config.toml
hidden_size = 128
norm_place = "pre"
qk_norm = false
init = "normal"
init_std_down = 0.00903
optimizer = "soap_variant"
learning_rate = 0.00792
max_seq_len = 768
doc_mask = true
Each number is 128 + 32 x the weight over its row's rms, rounded and kept within 0 to 255. Layers, rows and columns count from 0. The size above them is the row's rms in percent of the matrix's.

# layer 4 attention query, 128x128, rms 0.257, rows 0-31, columns 0-63
size [106  91  91 105 100  94 104  97 108 105 101 104  96 104  98 105 104  98 123 100  97  96 114 102  99  96 109  97 110  98 105  96]
[[195 171 129 150  94 203 100 185 179 147 136 202 149 123 148 115 122 192 159 145 159 133 177 120 153 112 146 147 123 125  97 154 150 128 157  95  89 176 121 113 177 127 115 129 171 126 116 102 131  88 108 105 114 114 140  96 144 120 136  95  90 135 119 105]
 [ 80 153 117 135 125 171 150 196 148 123 165 105  93 174 101 113 148 111 115  93 109 197  99 135 170 177 116 134 140 116 121 111 109 125 102  63  85 130  45 153 146  77 107 132  99 183 144 124 108 105 138 125 159 117 150 113 117  35 187 140 125 152 124  98]
 [146 153 123 151 110  88 123 162 145 131 131 134 121 135  87 132 140 109 120 159 147 196 123  73 138 169 103 116 131  62  87 120 108 170 102 130 152 196 148 123 117 145 165 134 163  78 112 108  96 199 110  84 170 122 120 121 158 160 162 118 104 125 165 112]
 [111 120 117 147 161 120 123 136 105 140 110 168 156 129 160  93 126 114 104 100 161  82 113 151  72  57 106 147 115 135  84 110 151  44 132  95 149 137 192 204 135 109 117 148 132  80 127 101 157 137 141  84 166  59 102  95 142 127 129 165 139 115 159  64]
 [148 179  70 161  85 118 137 157 168 153 103 149 138  75 166 138 117 138  77 141 132 122 134 154 141  44 112 110 182 105 141 137 120 157  99 126 122 140 148  96 123  99 166 112 117 194 129 112 100 114  92 129 114  49 161 137 162 134  83 126  53 137 111 131]
 [112 162  75 154 117 121 126 126 156 101 177 100 125 147 120 100 179 172 150 153 109 178  75 145  96 168  88 116 116 167 146 147 137 110 126 136 115 214 132 131 122 153 164 178 116  84  54 141 120 138 120 140 111 135 107 179 173 100 101 167 158 101 137 162]
 [ 65 127 162 150 106 131 127 114 129  93  90 147 101 108 160 154 118 130 132 115  94 151 104 186 177 127 144 196 160 139 148 156 116  94 129 100 163  98  87  99 146 181 152 165 200 137 136 138 106  81 183 147 143 108  76 151 141  86 138  95 160  90 164 134]
 [140 121 117 207 114 169  35 107 133 120 155 173 133 155  93 116 133  56 126 163 149  83 109 148 151  94 138 209 143 155 106 157  83 132 128 136 101 109 154 121 157 111 135 135  96 133 132 128  97 140 130 124 141 128 107  95 102  96 162 142 142 144 134  55]
 [ 64 140 134 103 114 130 155 112 125 107 110 134  86  98 153 142 145 135  86 113 127 136 153 119 143 136 128 192 117 103 128 208 103 130  73 181 165 150  83 138 177 133 136 103 139 164 101  58 165 131  57  90 113  93 123 118 113 128 114  64 102 160 124  87]
 [142  87  96 137 172 177 106 131  51  96 102 147 107 178 114 127 132 101 146 150 143 156 114 111 140 149 135 142 148  69  80 119 163 100 110 105 119 134 179 132 137 100 204 118 117 123 124 112 116 115 107 139 171  89 149  92  98 117 173  99 137 108 114 142]
 [124 206 160 143 165 150  96  91 129 176  39 178 130  80 158 162 110 123 140  91 112  94 152 150 138  90  90 114 124 107 136 118 142 167 188  89 115 171 188 154  82  99 112 169  48 121 161 130 114 154 133 108 111 102 142  97 141 170 131 154 141 182 147 111]
 [135 152 101 164 106 130  97 134 111  91 154 117 147 103 163  77 101 171 113 230 170  96 132 123 116  44 139 157 123 126 131 138 122  49 140 183 120 104 135 105 116 151 138 147 128  94  69 158 141 120 147 153 121  98 188 164 159  87  91 105 129 159  91 122]
 [147 145 166 108  86 104 142 160 149  87 160 106 171 122 204 150  92 128 123 116  90 145 101  88 135 153  88  99 123 154 150 101  83 184 112 120 112 176 167 148  88 145 124 119  42  99 133  87 113 164 183 147 144 153 123 119  98  61 154 144 145 176 147 127]
 [ 55 113 142  68  75 116 116  91 164 142 132 117 141 160  96 116 116 100 138 149 163  72 147 105  93 111  57 136 162 112 161 140  92 148  96 175 147 183 127 165 164 104 120 179  59  79 145 155 128 114 123 143  92  86 116 134 115 121 125 149 131  69 156 141]
 [114 142 131 116 175 123 127 127 136 104 138  67 134 139  96 125 100 174 135 149 143 106 148 146 130 117 108 141 132 106  93 140  97 153 202 109 101 149 100 114  69 178 183 171 141 108 141 124 152 149 113 132 128 117 109 167 106 157 152 128 133 152 166 217]
 [166  92  96 141 136 155  82 132 116 138 147 110 124 129 158 195 175 102 142 167 210 114 131 119  43 112 119 181 113 140 138  81 122 113 127 119 112 146 182 159 110 123 173 101 191 124 146 124 134  97 197 148 174 114 139 107 122 126 154  80 137  89 162  99]
 [ 85 117 160 107 140 114 121 133 173 124 130 132 150  93 110 179 166  84 144 105 156 128 121 126 136  79 130 101 136 189  97 118  85 135  75 144 129 163 119 108 149 128 104  87 114 145 148 140 135 147 148 171 121 176 149  99 150 116 146  87 154 127  61 150]
 [107 142 161 120 135 116  90 150 134 120 132 145  42 116  88 144 103 146 102  76 156 142 105 151 153 133 149 164  90 155 158 194 109 122 100 149 169 157 114  94 147 111 126 109 131 136 140 130 130  94 144 133 103 151 174  79  90 176  96 132  92 177  97 169]
 [114 135 138  84 121 168 142 125  96 155 126 144  62 122  69 125 163 109 133  76 100 101 139 137 128 181 148  90  99 174 134 121 142  91 182 129 124 223 154 145 133  77  98 133 145 132 107 194 115 113 135 121 106  84  85 118 152 166 134  90 223 125 178 138]
 [140  74 199 130 122 129  96  95 122 128 106 130 181  96 126 131 168  78 179  50 139 174 117 168 115 108  86 195 138 146 123 105 140 136  82  80 147 171 162 127 150 132 103  72 134 132 167  77 147 128 147 148 119 137 114 131 150 169 134 144 150  66  47  97]
 [116 105 105 195 117 128 109  39 144 120  73 161 102 137 145 126 144  94 155 195 110 132 121 106 111 127  70 131 116  95  98 131 111 161 119 127 177 145 189 130 142 170 132 111  98 128 120 129  81 183 140 161 109 118 151 131 125 118 102 101  73 147 112  78]
 [141 118 160  95 143 134 126 102 140 120 184 118 214 118 113 125 113 155 134 169 146 113 164 113  96 102 135  61 111 112 101 121 126  68 167  54  84  96 124 144 129 156 134  82 134 138 160 155  94 158 155  99 117 180 129 152  75 157 119 137 184  93 108 114]
 [ 92 156  72 121 166 163 152  82 118  99  78 209 154 137 114 127 150 111 133 163 110 118 140  45 118 174 138 137  95  98  71 177 142 106 113   8 118  95 113 142 124 130 106 135 160  76 126 153 133 121 164 110 131 140 147 191  87  74 126 131 187 136 112 116]
 [122 145 108 113 151 122  84 132 114 125 105 147 138 121 128 173 117 178 103 162  85 126 160 117 135 198 130 149 149  91 161 160 136 105 151 104 157  42 118  47 125 193 130  97 131  82 159 144  63 140 158 177 124 134 143 146 140 119 134 111 136  90 135 133]
 [170  73 142  85 135  61 106 124 124 105  98 157  45 102 169  93 133 103 158 138 177 121 209 173 142 160 155 172 147  81 184 137 159 153 127 122 172  85 115 182 113  84 112 151 103 165 122 147 181  97 115  97 124 129 154 130 126 162 140 151 121 112 161 159]
 [130 154 110 146 141 115  97 114 160 137 149 150  92 146 138 129 174 176 168 123 135 105  92  82  89 138 135 112 114 120 115  93 186 156 164 131 147 164 159 125 153 103 147 168 103  57 169 128 171 129 106  33 122 106 176 109 106 179 112 124 119 163 137 115]
 [129 125 123 118 104 101 152 141 146  99 147 137 177 145 147 111 129 109 102 124  87 116 138 179 109 119 117 120  91 186 144 124 158 108 142  89  74  87 103 122 155 134 123 210  95 101 150 120 133 119  97  78  78 102 135 104 218  95 138  63 196 108  90 172]
 [ 56 127  81 205 121 162  74 173 107  84 179 119 118 152 127 150 204 113 129 109 143 171  64 141  89 187 102 101 119 146 115 182 107 191 137 181 148 148 143 109 192 105 127 144  99 174 112 167 108 183  89  86 112 146 157  94 183 109 100 143 148 135 139 177]
 [134 101  95 100 129 136 156 161 114  98 183 113 119 135 132 182 151 147 195  95  97 123 134  73 119 122 120 156 136 140  61 130 152 186 143  90 148 195 156 140 138 124  92 151 162 155 100 102 133 191 143 145  82 113 123 128 143 165 175 107 175 115  80 162]
 [ 77  94 111 135  87 108 131 138 124 125 183 111 119 139 128 184 135 187 171 113 101  77 138 135 130  97 113 135 149 155  85 182 145 109 119 120  57 138 187  74 172 118 113 128  76  50 119 122 124 137 129 151 148 143 156 120 183 146 180  51 145 122 138 169]
 [170  93 133 145 117 131 173  68 190 113 133 124  73 182  77 150 171 145 120  69  95 154 161 110 146 111 106 112 104 113  99 120 166 144 161 106 173  54  94 216 103 105 137 135 144 126 148 120 125 121 127 124  79 134 141 157  96  82  43 132 126 155  80 157]
 [133 131 113 170 110 152 188 140 105  66 124  77  96 128 102 143 184 139 170 128  81 157  94 154 140 115 121 145 168  94  91 127 177  74 170  93 130 153 128 116  83 124 160 161 111 120 110 123 121 113 135 125 138 115 200 183  82 159 129  70 167 135 184 159]]
# layer 4 attention key, 128x128, rms 0.249, rows 0-31, columns 0-63
size [106  91  85 101  96  97 114 120 108 100 106 103 104 110  98  99 116 103 111 105 103 110 110 107 109  98 104 102 111  91 102  96]
[[108 193  86 172 157 149 118 121  67  87 112 104 150 186 139 129 141  98  93 142 115  72  28 116 125 109 135 123 182 130 123 127 155 195  77 135 161  78 138  96 113 107 195 103 169 183 149 125  98 160  97 168 132 141 155 145 138 118  98 104 177 121 124 143]
 [143 115 197 123 157 139 104 174 157 151 127 146 175 125  91  98 160 126 135 122 102 165 133  96 137 158 102  98 123 114 100 174 105  71 118 141 115 182 141  92 129  83  73 104 123  86 115 230 135 137 197 127 140 137 129 122  97 138  71 109  51 120 111 164]
 [134 138 100  77  99 158 157 126 124  84  96  78 103 136 197  78  94  99 162 139 112 127 136 131  97  59 111  81 181 166 103 153 149 173  89 126 115 142 128 208 129 155 111 173 144 121 130 116 174 105  97 114 125  83 180 112 161 133 110 119 182 112 143 110]
 [179  98 130 131  99 166  94 104  83 136  94  72 181  49 106  87 118 126 144 164  71  98 130 117 174  86  50 154 114 131 128 103 144 121 146 131 136 146 123 119 170  84 154 130 155 118 153  85 109 102 117  99 150 109  88 141 180 178  94  91 177 170 124 107]
 [120 155 132 164 113 159 116 145  78 130 115 112  54 165 147 121  93 131 105 137 159  94 112 162 156 130 115 125 136 141  93 131 145 131  94 146  93 107 130 152 161  88 144 135 139 149 134 130 166 121 104 127 177 189 123  71 114 102 130 105 104 206 135 127]
 [123 119 171 127 147  99 155 159 123 141 150  54 161 144  99 153 107 152 106  87 123 101 100 144 141 150 101 112 146  93 138  93 131  93 152 119 172  93 127 122 125 109  52 158 111 109 202  92 157 138 174  87 163 131 114  82 140 146 166 102 154 114 183 156]
 [ 83 128  99 113 110 116 143 119 135 121 144 133 126 110 138  71  97 127  81 130 114  84 128 130  78 121 155 117 119 141 103 143  92 103 174 107 118 113 126  80 149 158 127 189 134  76 113 113 142 147 150 157 113 102 137 130 157  90  79 141 168 106  90 136]
 [125  96  95 114 136 144  91 147 106 209  94 153 173 149  89 127 163 108 174 136  70 138 155 122 121 183  75 142 143  81 153 118 119 139 149 110 203 147 129 138 109  45  61 146  51 125 175 146 141 160 216 101 137 120  90  69 187 110 137 118  97 127 134 179]
 [ 78 155  55 151 108 116 120 103  94 118 141 128  95 122 176 103  92  91 126 142 111 113  87 160  92 103  84 147 159 133 139 129  95 222 116 117 119 116 165 141 110 146 118 165 124  85 176  86 110 135 113  96 168 108 163 159 166 136 119 126 165 158 111 130]
 [164 143  60 106  54 186 101 136 117 107 150 158 131 137 165 191 184 132 172 172 104  70  90 132 108 108 138 147 139 116 114 106 197 184 102 134 154  97 200  93 129 152 122 138 150 202 137  63  98 115 123 136  97 138 142 104 181 123 123 129 158 127 116 129]
 [131  60 180 162 136 133 129 139 155 152 125 173 138 116  80 130 125  95 116 117 131 209 142 101 129 125 144 118  98 174 107 115 132  54 148 143  91 159  83 149 127  98 138  66  99 129  82 195 114 129 204 141 125 114  89 142 101 131 123 125  61 129 111 117]
 [125 176  56  96 115 126 148 105  84 112 119 120 111 143 127 144 103 137 138 146 132  63 124 164 115 119 123 168 177  88 153 133 143 197 111 133 160  71 138 129 134 143 141 201 136 139 155  56 132 130  87 130 153 129 117  97 162 101 165 145 195 121 153 133]
 [145  98 157 165 128 134 163 141 150 140 112 113  99 120  20 136 150 100 141 125 110 185 123 112 145 149 116  90 128 144 116  97 145  64 160 154 118 169  91  95 111 118  81 106 106 104  88 182 153 156 142  81 139 147  95 122  83 137 109 130  53 160 126 166]
 [142 114 194 151 135  69 126 165 167  94 125 115 151  93 152 129 139 125 133 132 147 187 145 122 114 110 161 110 101 159  65 124 155  98 160 139  69 102 111 109  89 147 207 109 148 111  86 161 180 120  87  93  60 169 111 144 142 166 136 144 123 122 143 125]
 [ 61 134 147  79  96  71 146 171 147 155 140  79 104 106 122 103 134 185 101 125 114 131 140 118  84 130 120  95 154 137 143 131 117 100 142 113 127 144 108 124 172 146 148 136  97 121 160 197 137 135 132  95  89 138 119  95 115 160 152 163 125 109 139  83]
 [140 108  67 117 111 154 161 125 101 106 134 116 128 134 125 126  99 190 209 122 102 100  98 133 138 104 106 119 145 103 158 120 176 170 117 148 144 144 190 166 100 105 111 168  86 154  66 110 127 147 102 102 100 108 123 151 169 123 177 128 184 142 136 179]
 [118 114 196 156 119 142 131 122 138  89 157 166 114 126 206  92 101  90 121 114 143 148 146  78  94 155 146  99 109 184  88 144 144 173 119 106  59 128 124 137 114 161 163 111 171 134  62 183 118  98  68 133  93 131 135 179 115 136  90 127 107  84 132  79]
 [102 127 140 154 118  90 123 129 176 165 137 144 120  94 208  98 146  95  85  89 112 166 157  83 117 196 119 110 126 135 128 106  78 154 149 100 110 120  92 106 113 156 168  75  86 126 126 148 123 174 102  99 100 161 147 164  44 112 108 142  62 187 115  79]
 [134  66 203 154 133  96 125 153 160 128 135 124 158 103 151 120 127 123 116 116 103 172 130  80 102 141 126  82  76 176  70 120 123  57 135  95  82 174 122 131 117 144 177  83 127 148  93 152 118 144 157 164  93 125 121 151 108 153 107 129  85 108 112 114]
 [154  82  95 174 139 173  95 113  99 146 120 140 165 107 124  85 177 104 131  74  94 151 152  96 172 136  84 115  75 130 103 118 129  88 150 131 179 169 165 139 116 115  90 115 126  92 186 131  98 151 143  78 126 129  71 154 189 182 137 130  81 139 135 111]
 [115  82 143 155  91 151  88 160  72 207 103 159 141  77  96  79 191  88  83  53  87 174 170 126 152 164 150  99 105 144 126 134 113 145 162  69 164 144  60 103 120  49 114 110  72 127 153  67  88 140 151  88 130 149  96 121 136 161 129 116  90 155 123 175]
 [104 135 141  79 130 143 181 116  73  74 135 139  89 126 193 164 115 158 100  81 146 149 117 141 116 133 151 141 137 142 138 147 159 149 109 151  54  88 112 144 134 184 142  85 186 124 126 111 121  95  80 166 137  90 149 218 103 184 114  75 164  81 144  97]
 [123  94 219 107 109 124 138 121 191  85  93 170  99 116 135 148 122 105 109  49 116 190 143  99 107 117 152 133 132 179 125 137 126  87 134 102 124 129 104 112 118 143 144  78 142 111  76 164  84 109 160 168  80 130 153 135 130 148 118 112  97  85 125  91]
 [130 101 130 102 146 109 164  97 123 168 153 151 104 154  62 133 194 151 139  82 111 150 138 112 133 144 151 160 134 104 131 173 100 114 131  66 135 114 129 105 101 114  54 150  64  95 124 136 141 125 237 119 187 153 148 114 114 115 140 166 100 110 111 193]
 [144 172 114  63 142 111 150  79 139 124 146 128 131 166 137 141 121 125 173 192 141 136 138 101 124 106 161 188 151 138 154 178 120 132 121 174 148 129 114 179 128 134  72 126  69 124 106 165 108 154 111  93 140 123 135  62 124  95 170 105 132 125 105 148]
 [137  73 151 131 131 120 101 144 107 134 112 112 136  90 117  87 134  91 138 100 123 212 193 124 183 142  81 133 117 146  76 131 118 127 111 182 163 156 130 130 121 111 154  31 149 151 131 157  71 185  95 100  87  98 106 167  79 193 110 138 105 125 123  77]
 [ 60 130  75 124 106 101  95 113  64 129 143  70 139 127 137 147  88 137 147 136 100  78 117 159 115 135 105 155 135  50 138 100  94 130 129 138 147  75 168 129 138 155  91 171 116 127 120 109 100 107 157 192 169 104  88 153 137 116 116 142 163  35 155  94]
 [ 75  87 172 125 104 139  90 176 131 136 106 129 171 154 160 139 106  55 154 115  67  99 113  95 109 132 104 132 152 156 115 114 123 143 151 114 130 166 132  86 141 124 158 122  96 157 128 141 184 120 136  74 110  96  96  79  97  91 144 109 108  87 128 107]
 [132 110  47  79 110 110 109 117  68 132 143  79 135 165 107 117 146 148 183 150 101  98 122 154 123 154 125 149 135 109 218 102 135 168 120 127 210 111 204 147 118 131  90 169 113 148 177 106 147 141 130  88 162 150 117 118 204 125 167 147 188 113 128 158]
 [138  71 218 137 143 109 121 133 156 151 134 122 134 144  77 103 181 119 110 120 114 200 149  95 119 159 105 129  69 169  60 133 120  65 183 118  89 156 128 162 132 141 137 116 142 132  46 199 125 105 136 108 120 125 124 160 103 157  96 163  64 110 111 128]
 [154 125 146 134 118 114 112 152 146 152 100 172 135 125  99 120 117 113 128  95 119 165 122 131 161 107 147 180 124 127 153 167 111  59  94 130 149 115 130  78 139 118  99 144  82  89  97 143  95 106 158 121 159 164 153 137 113 119 109 114  60 122 103 148]
 [150  82 209 146 131 117 120 177 176 156 130 164 146 130  89 116 154 139 107 114 126 199 133 106 150 149 149  78  85 199  72 154 131  32 176 137  94 173 143 123 156 116 143  76 147 140  59 193 114 135 136 141  98 132 126 143  98 156  87 108  73 128 134 121]]
# layer 4 attention value, 128x128, rms 0.268, rows 0-20, columns 0-63
size [ 92  88 114 102 113 106 106 106 106 103 114 109  96 102 110 104  97  97 112 104 114]
[[161  82 107 164 147 166 109 210 136 148 149 104 169 149 193 163 122 127 161  77 129 115 112 166 161 139 111 118 115 157 160 172  90 199  95 138 110 123 132 157  74 109  99 110 126  83 137 130 115 121 150 139  97 127  93 106 129 149 122 148 129 139  99  78]
 [139 151 147  80 121 184 140 113 141 126 113  56 116  86 138 106 128 126  76 116 119 100 141 160 140 102 124 181  81 149 139 159 123 154 125 118 130 169 109 171 169 145  97  59 192 156 112 146 155 183 137  73 166 103 149 153 132 104 123  96  93 145 151 158]
 [159 190 161 102 143 136 102 164  79 158 101 142 137  91 131 185 154 116 200 154  93 119 218 139 127  86 145 174 144 114 161 107 148  95 178  80 133 151 145 130 128 134  61 126 164 132 136 173 119 138 154 135 108 122 107 159  88 173 163 147 100 150 164 111]
 [115 105 151 101 171 169 144 125 122 121 130 129 109 136 126 126 121 131  92 113 121 187 101 144 124 105 153 142 136 128  23 110 115 149 122  97  77 140 110 187 192 106 190 183  77 164 110 143 147 123 139 145 136 133 117 171 174  77 112 125 155 155 166 133]
 [147 117 103 128 197 146 151 139 125 104  90 142 124  97 111 138  75 134 118 155  88 135 100 100 107 177 149 165  95 212 101 199 123 114 139  91 158 130  78 112  97 142 132 107 116 149 128  99 144 178 131 166 106 138 154 180  87 142 173  61 173  74 100  98]
 [100 119 118 165  76 111 181 116 157 148 131 133 192 127 134 157  44 128 112 100 110 118 110 176  87 138 109 114  88 111 106 128 102 163  31 117 143 166 158 146 116  88 160 126 109 112 110  66 145 124  91  77 157 144 145  70 148  88 125 118 123  73  98  73]
 [177 130 124 103 116  93 136 133 110 109 119  95  98 112 136  76 140 175 128 157 123 175  94 103 117 107 180 158 159 126 184 170 149 173 159  92 115 117  41 155 205 120 125 104 163 139 141 115 129 109 150 171  91 118  49 189  87 116 128  94 112  92 151 107]
 [137 159 119 119 104 167 140 127 177 147 139 142  77 121 175 169 116 157 113 150 149  78 135 120 109 102 127 101 117 162 125 147 107 127 121 172 158  93 134 147 161 159 122 134 160  80 146 154 102 147 154 114 133  54 149  84 192 132 122 127  73 207 143 125]
 [113 117 149 137 170 120 103 143 105 135  69 131 136 101 152 105 102 155 132 116 117 137 152 152 172  90 116 181 117 143  84 149 114 143  47  82  97 135 225 183 116 115 106 164 123 179  94 199 204 160 133 120 138 106 153 129 134 151  92 146 159 115  74  98]
 [143 137 115 114 118 115  67 166 124  83 105 194  93 128 109 211 134 114 138  55 150 144 125 166  95 124  83 127 162 142 149  90 183 139 119 125 125  90 119 126 206 100 168 133 111  83 153 156 124 112 131 119 152 148  50 138  98 120 120 166 133 139 131 143]
 [185  61 126 171 132 180 143 155 137 131 123 152  74 101 184 157 166 144 153 185 110 197 101 114 122 134 128 208 163 121  57 160 132 135 168 192 142 168 111 119 130 100  97 113 146 172 141 117  93 125 107 128 115 175 152  98  95 118 135  59 131 104 125  63]
 [121 109 139  91 142 135  94 103 158  99 153  94 104 125  54 112 108 141 178 124 216  98 160  94  74  78  73 158 113  60 100 128 131 136 150 115 129  72  99 105 107 138 132  96 118 117 124 140 177 144 153 145  53 117  68 174 133 167 125 102 120 154 135 147]
 [132 165  90 158 133 113  99 135 123  61 161 169  85  83 157  84  89 184 156  75 113 153 172 126 128 121 148  48 130 116 137  71 122  70 135 149 118 106 139 127 104 109 160 100  82 140 161 108 163 156 116 146 113 130 112 139 172 157 138 113 116 139  64 126]
 [ 85 134 143  51 185 128  61 100  86 176 110 162 121 176 103  89 117 124 106 111  92  85 156 120 115 132 113 133 165 149  72 146 102  77 117 120  90 144  81 157 103 115 145 138 125 144 145  92 158 155 158 137 122 143 148 173 123 123 135 175 128 112 111 180]
 [ 86 152 143 128 136 123 138 112  85 140  81 134 141  97 172 107 133 133 137  99 110  98 150 136  62 122 158  87  52 133 108 107 147 118 145 108 153  64 154 106  94 140 143 174 127 135 124 140 159 178 191 124 158 191 114 126 101 142  60  97 101 165 200 106]
 [117 135 140 113  92  78  97 124 170 202 118 137 129 147  99 109 159  62  69 116 144 108  72 124 122 124 131 169 109 123 156 162 119 101 121 120 162 130 155 171 137 144 129 145 139 109  84 134 133 130 150 123 108 111 114  60 182 143 128 131 169 112 134  98]
 [127 102 123 148 104 102 140 170 162 135  75 181 106 122 145 154 181 120 125 116 140 151  86 173 104 134 115 122 144 114 125 161 151 188  65 168 146  82 183 161 139  96 118 154 101  97 123 124 173 123 118 105 106  81 107  83 146 102  92  98 147 124 111 112]
 [157 155 109 156 157 136  93 143 122  93  96 168 126 151  79 183 124 120  94  79 154 154 184 103  98 120  84 205 143 131 179  98 133 154  73 135 138 119 118 169 157  42  85  94 160 123 119 120 167 136 140 119 119 122 131 154 114 140 118 136 152 123 147 138]
 [177 143 152  68 102 136 137  92  88 112  80  99  78 113 144 183 105 129 117 201 111 149  90 138  76 154 147 151 113 123 109 141 120 121 147 146 139  83 118 104 160 125 144  90 124 119 102 144 129 148 104 134  80 118  80 136 104 144 138 121 141 158 171 109]
 [130  65 164 156 136 132 114 139 146 129 153 169 123 119 124 174 125  95 135 171 116 135 176  34 196 138 112 166 120 122 163 127 121  56 139  84 159  94 122 125 107 111 124 186 168  99 149 144 108 142 103 163  72  92 175 145 127 161 108 129 114 117 153 163]
 [172  86 119 129 152 127 137 116 129 117  99 104 144 144 144 162 127  72 174 114 167  92  96 134 102  86 112 136 128 180 191 221  98 125 113 136 148 135 148  98 156 126 125  91 172 132  73 161 113 133 194 134 122 146 116 110 108 150 199 123 150 176 153  82]]
# layer 4 attention output (transposed), 128x128, rms 0.216, rows 0-19, columns 0-63
size [ 95  79 114  97 109 101 106 111 106 102 106  98  99 105 112 112  95  89 114 104]
[[ 97 133  97  87  96 108 126  68  76 119 134 210 116  97 158 138 114 130 105 159 165 118 113  83 117  69 140 168 146 126 153  76  89  93 142 151 187 143 128  99  86 152 183 165  88 148 128  91 160 115  75 170 142 162 118 134 103 121 127 155 167 148 120 189]
 [ 76 113  92 153 113 127 169  93 138 135 113 115  68 168 158 142 171 130 152 125 133  95 122 187 128 195 161 139 157  59 109 149 134 128 138  85 125 144 119  81 106 136 176 101  97 155 118 184 132 138 114 161 117 192 133  97 119 108 127 159 105 138  68  69]
 [ 43 109 139 172 133 119 148 104 145 119 139 127 124 145 117 145 117 109 128  77 142 181  54 103 180 172 106 108 119 172 105 145 123 181 141 174  94 148 111  91 107 160 183 123 128 131 164  75 169 146  35  92 107 119 137 104 175  97 121 152 137 140 122 164]
 [155 135 144  90 111  63 143 141 115 141 126 138 109  98 130 131 114 107 142 166 138 113 172 135 147  86 119 124 144 118  87 145  96 119 146 207 141  97 115 135  95 140  83 102  88 136 124 191 153 139 114  38 167 153 144  64 116 199 117 134 160 138 143  89]
 [167 162 135 169 129 155 112 136  87 144  61  94 151 128 105  85 137 144 154 106 123  46 144 198 149  72  96 142 138 121  89  90 146  91 101 201 120 152 115 128 159 119 130 177 154 117 129 109 127 102 176  81 134 150  97  86 110 141 116 140  75 106 136 111]
 [141 148 102  69  99 125 114 138  93 131 136 109  96 135  98 183 125 137 156 150 128 166 160 110 152 102 172 197 127 158 123 161 198  82 125  48 124  69 169 125 126 181 140 167 132 206 107 150  76 101 147 151 131 107 129 148  96 151  99 129 141 145 108 200]
 [108 172  97  95 143 167 122 185 135 118  97 140 148 138 141 159 155 137 142 106 147  93 120 122 132 108 100 160 101 127  94  95  97 159  66 126 100 129 195 156 100  56 113  73 131 121 123 107 127 151 123 102 129  56 113  75 186 158 204 159 133 117 140  93]
 [139  63  83 125 150 120  79 152  93 126 147  96 133 144 133 144 168 112 117 130 153 121 117  78 108 162  94 120 127 129 175 121 108  98 137 121 174 139 187 106 118  70 164 125 101 159 124 174 118 110  43  94 180 178 119 162 104 137 145  87 221  69 116 185]
 [231 146  65 146  99  77 122  98 147 174 118 144  84 144  44 165 149 149 111 186 121 173 129 148 121 141 104  82 172 102 155 106 112 174 120 189 153  91  39 129 127 114 185 143  84 110 123  92 136 133 118  83 133 154 155 117 137 146  95 146  96 149  82  99]
 [ 96 175 108 141 158 163 129 126 148 143  72 114 122 169 169  91 126 156 178 125  84 132 107 120 102 113 138 162 133 118 134 145  84 179 102 115 143  98 162 145  60 130 140 127 138 102 145 102 128 123 130 107 179  97 155  62 124 115 197 112  73  88 158 147]
 [116 152 122 117 163  70 189  90 139 114 148  71 144 135 159  88 145 157  99  89 101  88 115 175 104 181 147 117 100 145 150  75  88  96 176 129 138 144 116  80 132 250 127 169 143  90 131 171 156 153 162 135  89 137  94 127 122 208 142 143 130  75 158 157]
 [ 76 110 114 169  98 112 180 150 184 124  94 146 118 182 192 115 105  76 139 145 139 113 140 103 115 105 184 165 152 164 136 107 148 167  78 181 125 132 170 167 207 148  59 133 127 162  95 154  80 141 102 140 130 100 177 116 172 116  62  99  90 151 113 114]
 [121  84  74 131  94  85 116 166 148 126 127  95 135 121 105 146 112  97  99 144  99 117 161 125  83 166  99 145 134 158 189 109  99 110 101 143  54 150 133 163 161 149 151 166 138 102 123 113 104 104 190 138 127 170 149 145 122 120  74  86 162 182 193  64]
 [ 59 173 128 217 142 138 104  92 136  83 110 112  98 159 169 132 150 140 102 183 102 121 136 114 131 114  88 145 170 125  79 162 125 159 164 125 121 118 109 154 160 103 146 102  75 142 137 137  82 104 135 155 138  69 159 123 129 120 129 101 132 112 146 154]
 [116 136 138 158 124 126 128 177 164 128 189 164 155 185 109 157 110 130 127 185 171 118 130 105 102  85  52 117 165 149 107 128 143 134 129 127  88 146  84 150 167  63 179 145  97 178 105 179 160 137 103 147 152 113 127 124 105  81 108 121 148 137 108 136]
 [180 168  92 129 134 191 184 106 115 113 137 169 104 128  96 135 171 189 128  98 118 159 118 118  87 144 123 102  95 154 131 146 146 177 112 131 112 100 138  77 121  87 162  77 102 126 142 155 116  94 204 175 105 186 163 140  80 129 144 144  52 105 125 154]
 [ 94 147 116  91 128 128 138 142 153 105 130 129 148 134 137  77 136 180 159 151 117 125 114 132  88  64 143  95 116 153 169 159 101 124 176 100 132  80  92 120 129 211 183 112 115  84 163 149 190  77 103 123 160 133 125 173 152 164 182 166 123 121 141 173]
 [107 118 175 190 105 105 131 170 124 169  77 121 149 147  75 138 130 153  98 176  96 134  81 133 114 147 153 128 162  98 152 138 139 111 131  76 116 106 155  97  58 213  97 124 109 137 122 109 151  82 151 170 177 132 108  83 180 146 157 135 101 156 115 140]
 [112 132  96 172 147  89 127 170 104 104 123 172 115 139 125 120 145 125 107  89 101 107 123 134 128 149 152 120 178 147 112 104 106 139 109  95 156 212 179 127 112 144 141 168  98  88 109 147 160 135 138  28 109 121 174 158 164 103  90 147  88 120 134  98]
 [161 132 129 137 173 131 122 133 153 152 154 115 173 150 119 137 127  57 117 136  90  98 112 180  99  91 127  89 162 175 108 127 101 159 100 148  96 153 171  98 109 143 148 135  90 122 130 113 117 131  95 144 105 173  62 114 153  89 107 125 156 123 147 106]]